config.yaml
optimizer: "adamw"
lr_mult_qkv: 0.4
beta2: 0.98
Each number is 128 + 24 x the weight over its row's rms, rounded and kept within 0 to 255. Layers, rows and columns count from 0. Numbers have three digits each. The size before them is the row's rms in percent of the matrix's.

# layer 3 MLP up, 320x96, rms 0.0993, rows 90-133, columns 0-47
105:157137107107157080122122120137186155109148119154133109161134119125083095134159113109146169082174144148118152116166138145116126162111116137097134
098:093114141129161154141149139160078117139143149103127078113110119120121101135069170140124132125176131149136132171113143108124098083112123136084115
105:133147064153155147130112157140136101093108128127107115111139113142170133125143164113169167131107151110146131110163140127107103112104172156131184
103:132120107147084110128118103126125099118097107112141131137126057157128109144117087144125132141117118106144138117137142185069167150156112126165132
097:125144140177178099132140126108139166146126069147106115150117154094120156111104155158154151093145147150129140148135147147130150126108158098153110
099:168145157161104163147137134098113171131118134111157129134141092148131129088181117125121083117142117118141131141135096133149167130113141091123161
090:133129087164138116092107141111086142153145106137131111137117121107133135127110146184123125099094165141185159150114112121119145146179111090115094
112:132099109155140132166151134121128142109108108110138180091142172142130130105163121114085158095129108124129120104168126124181122127113087139154092
100:122124125165118188133077123148113136102113125141118135128123091119192107147082082146132090133096140114128112140064096136151132114117157124110150
100:145152124078123136125158082141123118161135112128125095126133096094117147135128134124107120143129144181084124145147109070147128145182090114122121
107:114082115119131151146136113137116174110142137118108163136113106155138133116143172109113133147126147086139146129114125110107093149120161134129095
096:110130068134108118133140124152115119145167103145065127117091121160147141109128099113090114151158162126111182147125092161135165123115150130138118
098:126110116168139145113085101136097133108089137110134153125096093139151089131128145136127076162143119077142108145102117119127122114104142132140143
102:113115130106121112131170200122137109084153147139138130165154150116154124151134128127110149134155138130144102099135138157038116176136109127091160
105:141121154120082156143130180122102160137139099118108130124123148113158137129164154091131104135120095070149078121118132128162139128122121138143134
098:087104114139158069115108112171078146178131116090144085073176120133108123083076111089132101080097138133126115144121105116107157135106111140137156
094:095173124145167112138144103127125088140150120073107144115124103119129105127148117143132161104133118132171132110190157150115176140165148188128132
091:121123109119135162127102128137141080120110131152131117107118112152127131128148115101130112156112110126149065133100126091100147089144100179146132
097:109139125099132141083107126110170136099091113139099110114093166083112109110130154136131147123114101157130094155119096153174123092159114145149125
103:085074146105155113122136125154133134090190093121125105132135085168137114144089077095132125139165087160112119130118134175125114122123140145116136
100:183118083093097131150140141119156122147138136095066137122164133125162085153143102117077128169138122141146141108125088101123137132161124112130124
110:090127102159097106154086132156122153105105160121149106127074100130146142126124122129076128092172096146141138135120115117137127115163177171121114
105:107151144130126065156108156097111109106128147110086121138089095113103147112112158138165125098129128133137143126164142112140132159134149094123163
095:103128151059087123146139138125110120097162134091114180122126083105126125142127183140134131122152103158156136126131119098123121094145125155129141
096:093101102114152137136120089149133162095131062142149118117154124124125109109150125126109077103092125122088093133102122161136145138099142148118142
092:104129105103111093087120113121109176128124113142109132117152121149142131120115114098171103117141127145119097124117105156144135150131131122099097
095:090155135104146134159147127148127177140143094125088154146112160123157149122098110135133095148143140123091088133159113130054133149129135168192109
099:106091129122132142125160164128124126119122115124140129179132121111082138117114110154103147128159165093131140117144123104167111134159144157124107
102:073142151124110130115103149127157085139150119111085106152161134116151182144109136159133094144072150142180124118130081088172166122156127129143137
088:130124138183173126114117127128117109157121132124155140152113156124096145107123132136133117142063170154173131139142142100089120077156114145140129
100:122103140094106109152102124145134094111152123129128133074126109121199134147115107149147095131110149128132122147125125149144090125119152083129112
103:111089126112124097157111137068093122070120118158134176092119100133143147096132089131152131084107142113133107130115143138129128130120137128090110
098:139125147110116181134119143160145133102154079106175172122138149124129149115148137114147104132144125098143147108057135125122115118117108146151178
110:111148118123112120147182125161105131099156127120122133150113115151079125158135140111148137120125067108110182127095149136144159178123140128098119
101:141123112114112109114152181066127121143130134117162129125147135104100072182127156154079084128186159140123143084150103137103132137113130132102153
094:133122133120110086144131100111146158140133129149125122119101137111138164129151196160129130106095102132085109151116137146124147131086074129164086
099:125135112116173113136083133125130103160102126164156118106155092126116110137136154134141144124111173160153132128091194130087121099131132159147144
100:163121162119133121141093128130122143089159130094146113117136124105124121142072130107137126115125147133128149123155121140142144117146096184146151
095:139147144125122135161139082090129090144063154094132096129165149118145128089118096165130172114103132130126114102166151133154141139139110109187163
107:131116124164147136109177121149175132155096081145144146153139143098136111088110125103165136097159161113092105141123152144134109140142136152113133
099:142164132086133093135136145180148103118128157116131161150126106097144139096121144131104162112088135109139173118134119155154181162145130130117138
099:139202135148165144122108120124134116123113119150082148106072147151127101088135119150094151115140134106107099139120128137139132168128157113136080
094:174135078129134176115127159149137156159144145137108121112119121134103157107123077121116121141081119169138093132096088107140112126141139087103098
102:116167141139138156097100132139089164204134121140100125120081118130156135181122094153138123121195145130103130114136124102125130141126120111118129
# layer 3 MLP down (transposed), 320x96, rms 0.122, rows 90-133, columns 0-47
102:123139131139136128104117126112092149116089154110108096080130114132189137160159131111089114162134090104155075119120109155114145108105125128197110
097:116097115145130124107127117129128163128134158162156058124129154080117114126140192170148116122084113166111152132160111138097124123125140089089110
102:110111141160141164108115124127169109097152124207143162120130116141090125097125138107136147154091122114097149147150098181107138140168105098153134
099:117097106100162149162132105162165151155130093111118142088134123140163151144166119126128093095087121109093115153090143143153124099122127142112148
098:118121090135131141164117134139112144115098110096093110153114127126127127149159137136146116106118107159209158154148090172171094108127091139127078
098:125145129086142064110088135097135153116164147158153128179136145121134103119095144132108111106157148162144135122111145105114146130157128129124108
096:137101081156137079098135136123099166118110113147114157129120122143134120127114152170103150131115122134174105154132150125144105121135142102157105
111:168110132158091110129114139146104155157100136162131090169130103123116091093153132104127121128159109120100174130186133157085145122112163115131104
096:133166115131158119112118139101096093110075134128119151114090139142116167164134158140131152167142110137145143108117140111105163087114146142098126
099:126088133125052108162117116183133169120108114136135108195140155146095149120157070100172094116114153127122113132170136140110146140113126094101106
103:129129151097106148109127121121093187103116101104137146181129148105166126137122095101138148138164144135137079148115136141105098110103124137098142
103:124106154126166079115125094107119140077083180115136148132131141117116093094099175142084164130094135135143106158122163138160149108145155110123140
096:101132141123133115109075116154123130154109130142143101132144161101108140128149130108124111119139103161152142127138124133184096129112115146151161
102:138092145143122100137116060124108140160095133117147106113106084109153111127128104132125099145128146134074130127140136091174111146115140120157120
105:138115134118079104156134120135123123099080149106131138079101106135122109130119100106117102122107169122196139129103120152147144137151082120124106
095:151095105129114155116128135124126108139103098161104104092128089092121147112150181185163114116150113113113118149120122129163148140130172107163150
096:130103155143154124079133145116122129164130122149101133191136137097141135089116128107136130094138117145132172128105134142155136129128118166104119
097:083163117118131139112116165126131129143150143207110113158124141136105135111141101113135149131137126138032134133121156131153143127121143103072111
099:159116154117163148097111129084101157114127115167110145149131102121144121144127158129145122101134162127023135109134166181131154099143104120114124
101:138113090148144154108154107166137095165101110129152151122169145098110132126148109098126112144156103165143093117109117142131150128109107108138151
099:113131126132148130080121082077121111138119155128136135141167074134127126170072133141106163129201113118151116153153123141128127147142124100153148
114:132105133143139118080115097128126149122124096171133106168123135135167089164117138120149177163143133152088115140111144150098145161131101092142169
099:097115056136127129084130140118138090156085099135146106135107158146085121106148116111130127168158134135146161147138101129116131131139082139160108
101:166130093123147108094113160117127104130126124141134117123110071157071132103134117170138126091143100135130111127152105120121141176169136113118155
096:089146155089129124128122090166126132121111128095120123079140123110104106100181137144107149122124119157131139146085112095142113134138166111125137
096:118151088097118136117133151149140144070111120137136117145111130142153135154135144129118154101121088119131146128162112145108147157121053144151157
095:152132148124121140120166150115120161139154155139162121106128077149141125148159103169141110147180106133087140096128119130133090155125107147146146
102:127146138107141156121137109122181125122120068111126122144134134146113118093122106117133137091158157132116132092111095127151115110146134191107129
102:177093096144114142131114128142104104143139147118145102162141140155119094150125086100122119162121147104082161157106153147100151122144095130133126
097:096129137144060125132133104143105123116122132119118138139096118140148118133135133140146115138145141083162112170123132124147122116137167127140107
097:132115151087144133121117087124111130145135077135111157151138101106170125099108166109126147145120115119182119172125086127173126135104114109110138
102:154101124140131147143159104115176173142123117112102102070131142105114107152158166104133129085109132114149135119105156145110118123062107122087091
103:143123137101124141108090094137144120139098096138078115119101151132094110148127099126149083131174179127165099097134084150144096158121175131168126
100:131124129122101135158101145142138151149121186107146120067159103114078132153146129131119133154108137150160109082147155130089130132119108116125143
104:098121094111116120126119122169083157114147079123151139187129122135122139114134104161139104098149116141110128123107167138125085103088163127095139
094:097127170159131139135109058126135147110116124152123101093100120131131130177079141147090125153127134092104126134141138125138113128142167150096112
091:105088129076164114109130104129116122159121123133109145149125132135140101140108146151145110169121154118196125102157123150087124111185135140126132
101:124106137141128125101126067094095118114120130131089133179159122154128096095124156115155176116121155129130126146164104129118142151150092129144120
096:129139120112125071083146086107152104074128112130121146138138157160104132125151112085129130119149097146129144155111137156104139140145161075111153
106:129120126136158156117080097081102132076137162145112139151119136131137113143154127126089127157138081149166110122127151124081140126114142133178101
103:122105188128091125107117141135117151098132126108155102164143152099133126111168152092155136153104149134151136155116122150159119144110134147160105
102:084121131105161164117134163166161160136128094140094101149107127147141134122074147122124128120107102090110125117134120128117125148157119133174150
099:162108148164144139155150094132177104160153168113136096118087165106166090129101148126143126148116159120173115097119103117105126087124138116138099
105:094123142074151130116141146151133109147151108158147118119133143128119100061126132154065097147078156131150142123135130144133163122132151124128134
# layer 3 MLP gate, 320x96, rms 0.105, rows 91-134, columns 0-47
098:104178178130110118124127156120110160149124119128114147160112109144157124143123094106149124123136129152112090186094134116128125136105122162183145
092:116150156140118150114140165123110108122153196172125115126147129137146103154151111124164142152161140082091131097116085138157132116141122096159143
096:123156124108140124144097142145162121153131151135156180106093086156111137135111113157159115117116099157097134115144151158109139150149132132120148
099:108153091117130134149139093134103161105092105146121103172099125105099133150139155120172124118157109151097162097142087173151142127074109104141117
091:114090109168095116114118163143122081123146153134102151127105150141126098122084124148109136135141144112089123120134144111161111103146131102120131
089:114160127129147098141153117140108117096183145108153153162113123152105132162150102120124150149118142169096120109156113172115166132104152110121176
106:140111156136147173110126155084130122136128131180086107144135162112142104183141122153152096130147098129095127114114068149153118137143140128116107
105:175120147127109148156133105154123153126116137189083116172162164084171123105081100116123148112122141102088125142129134113101116152130123130111143
105:109104153134157147106142138114189146125145139116133175136134121141132106146159113125109128062114121071163130124123136116167144156139053109143100
104:117134110161126138149125120136171070114161146172122170136181113116155144145149061162144131119116139119112142117103124148164102138145153120132151
105:131083160119157118108106112087080106157110167181145123135150101113144136136127127114157103116109143134120156123123136092128132090130147166130123
095:150160130145130119156130122108096102091115149123097163113126158142132123139111092126156130133161171089127080144105138143126147096136123123123113
102:152124130155119107141113150145155153084095094133077156134135093136197123133164137140155107116130112145147090168109119145114123145132109093122110
103:141103132130102133109109122128080128152120154175138165185135126136147108120131132145082150122143130146135127151155097135142145097115123132125168
095:108187126111129135156146104118122110109150148173145122103081109147146108120102114087129138149105080162097162126108134176147142082137096112139118
090:156121133164095124135117135116110156132125135181131108164132116119134125103111079185145134139161085116122162072107111134109137164071115104153155
090:109120159161120116146162133076108148148166122099160133136126120096117099111169123143153114111096174120110149152147126120121159136096134133128169
106:095072106127116112141175148119092141136125171186107109135163114149105120115170072091157153090133104114097130135146043138147153122131129122109142
095:122137117120109098125127091108126109095139131150125132148135179131137114111147186091120150078145106134129113102169148147142104103125127169132149
101:123135140162130126129142165148065134083123177128140110137112158114141136102163111114177127097118128113111181153084092142142103126125139106175095
113:130110151135129194101135099103120150136157161160091127152107150078160143120104097116178121076107141099107133117136117113166137124119132117098086
103:153121154142155138151128126103063133099118136156100171140107118123095153152136124155154095136128110148129112173122092112138123165114126094139167
105:129139162141114121149145120188120159149138203148161105144164108079143140144108117124131135115114103089156114167123122118136106084122111147185131
094:129137109129131159092141129113149109144089132098131098153133178145110155140154147142113111149109121117072143125157117171163094094126168101105126
093:121130133147155126114174095091154118120138089184125122101134149105126086143097148138113198104115098123177146131143113123151142096105122122154158
100:116135130164137173147148107145133132140138174151090158137128138141129130133092150137145160104108132082135136152119157108120103107137146183107148
104:152131123129103133131154124095159061144175144176148123147149114108151149125121103125139142102150153127107124116117097124139114149133119096181124
100:134059150135134147141129097169092145156163131182167154126148112096108099134114146120151140123143106113156152164155122159127170128126120168139156
094:143109148131097093144112157149122108110181117149128164138097100106081102132132156107132171093126097126152131159099125159148156136116105131125103
094:091144171100140134118133129132133128098104161133133096155116116104131136124132117135126139156119114096128120091162095164117157164132116076124110
099:097147171125157112111114154130057105103142153141167164125147114135114121136108117144128120140132148136117122120145089161136102128169189140180157
101:132088134107154138100096088117121106136122134142120110110146112129133141158127116181173111088108132127120099137152111109123147146139086104134127
101:141172098139134133142176143121096124118171142121097107160124133107106124147129141112119129117129093178120199138116112136130138201108094120091121
112:171132126141151104126151130139120133137140154163093139150136145078143090120118121148152152129121133099114139150112141135131186168102098111138112
084:121106121145115147165100145170123151142139100137096104146121166132111108133112119135111132113185113138078113200128158118150113155118157151120111
092:138138134114156171132150152113181094143149126119129129138175135089080099151087117129121121166095136109139172129128124163134139094121097102078115
100:141128179133131135139132125114111091166156164132132146150106169106118118243123127122126111116115086140087156137097109119104080142119149116133151
103:125134128125119146142167116133119152083142105123077148159138149118099110113162148100178121158123090145097150178155105111100117090108141083105126
112:163112150118150133101103097126136137106116133156104135156163083076167143129130128125115151123105133095170126131119133106127188139118157138116141
101:156133166140129103105136124111118108155130129157091128142099091112164118128143087105166138133154142086136184159131112071109134114152152075139139
104:112101142113143156137170130199109129162145149164141125118113165147138096123115110150141096126122115115140144134124139127121168132156120132168174
100:156085107138144135126122097183115108157152130163145128154146141129155134100181088128150155144120167116120122186121086120108129103117133116178102
108:119148143083067149139135140150135152129140143148095145139122160110142074131080136109120107150132127175131126159145078135150119135135135086107126
103:111125119091142115113146090086085104146159157177127160129152121147130135110129086105165094112166144139123110121107091114140150128141125117092171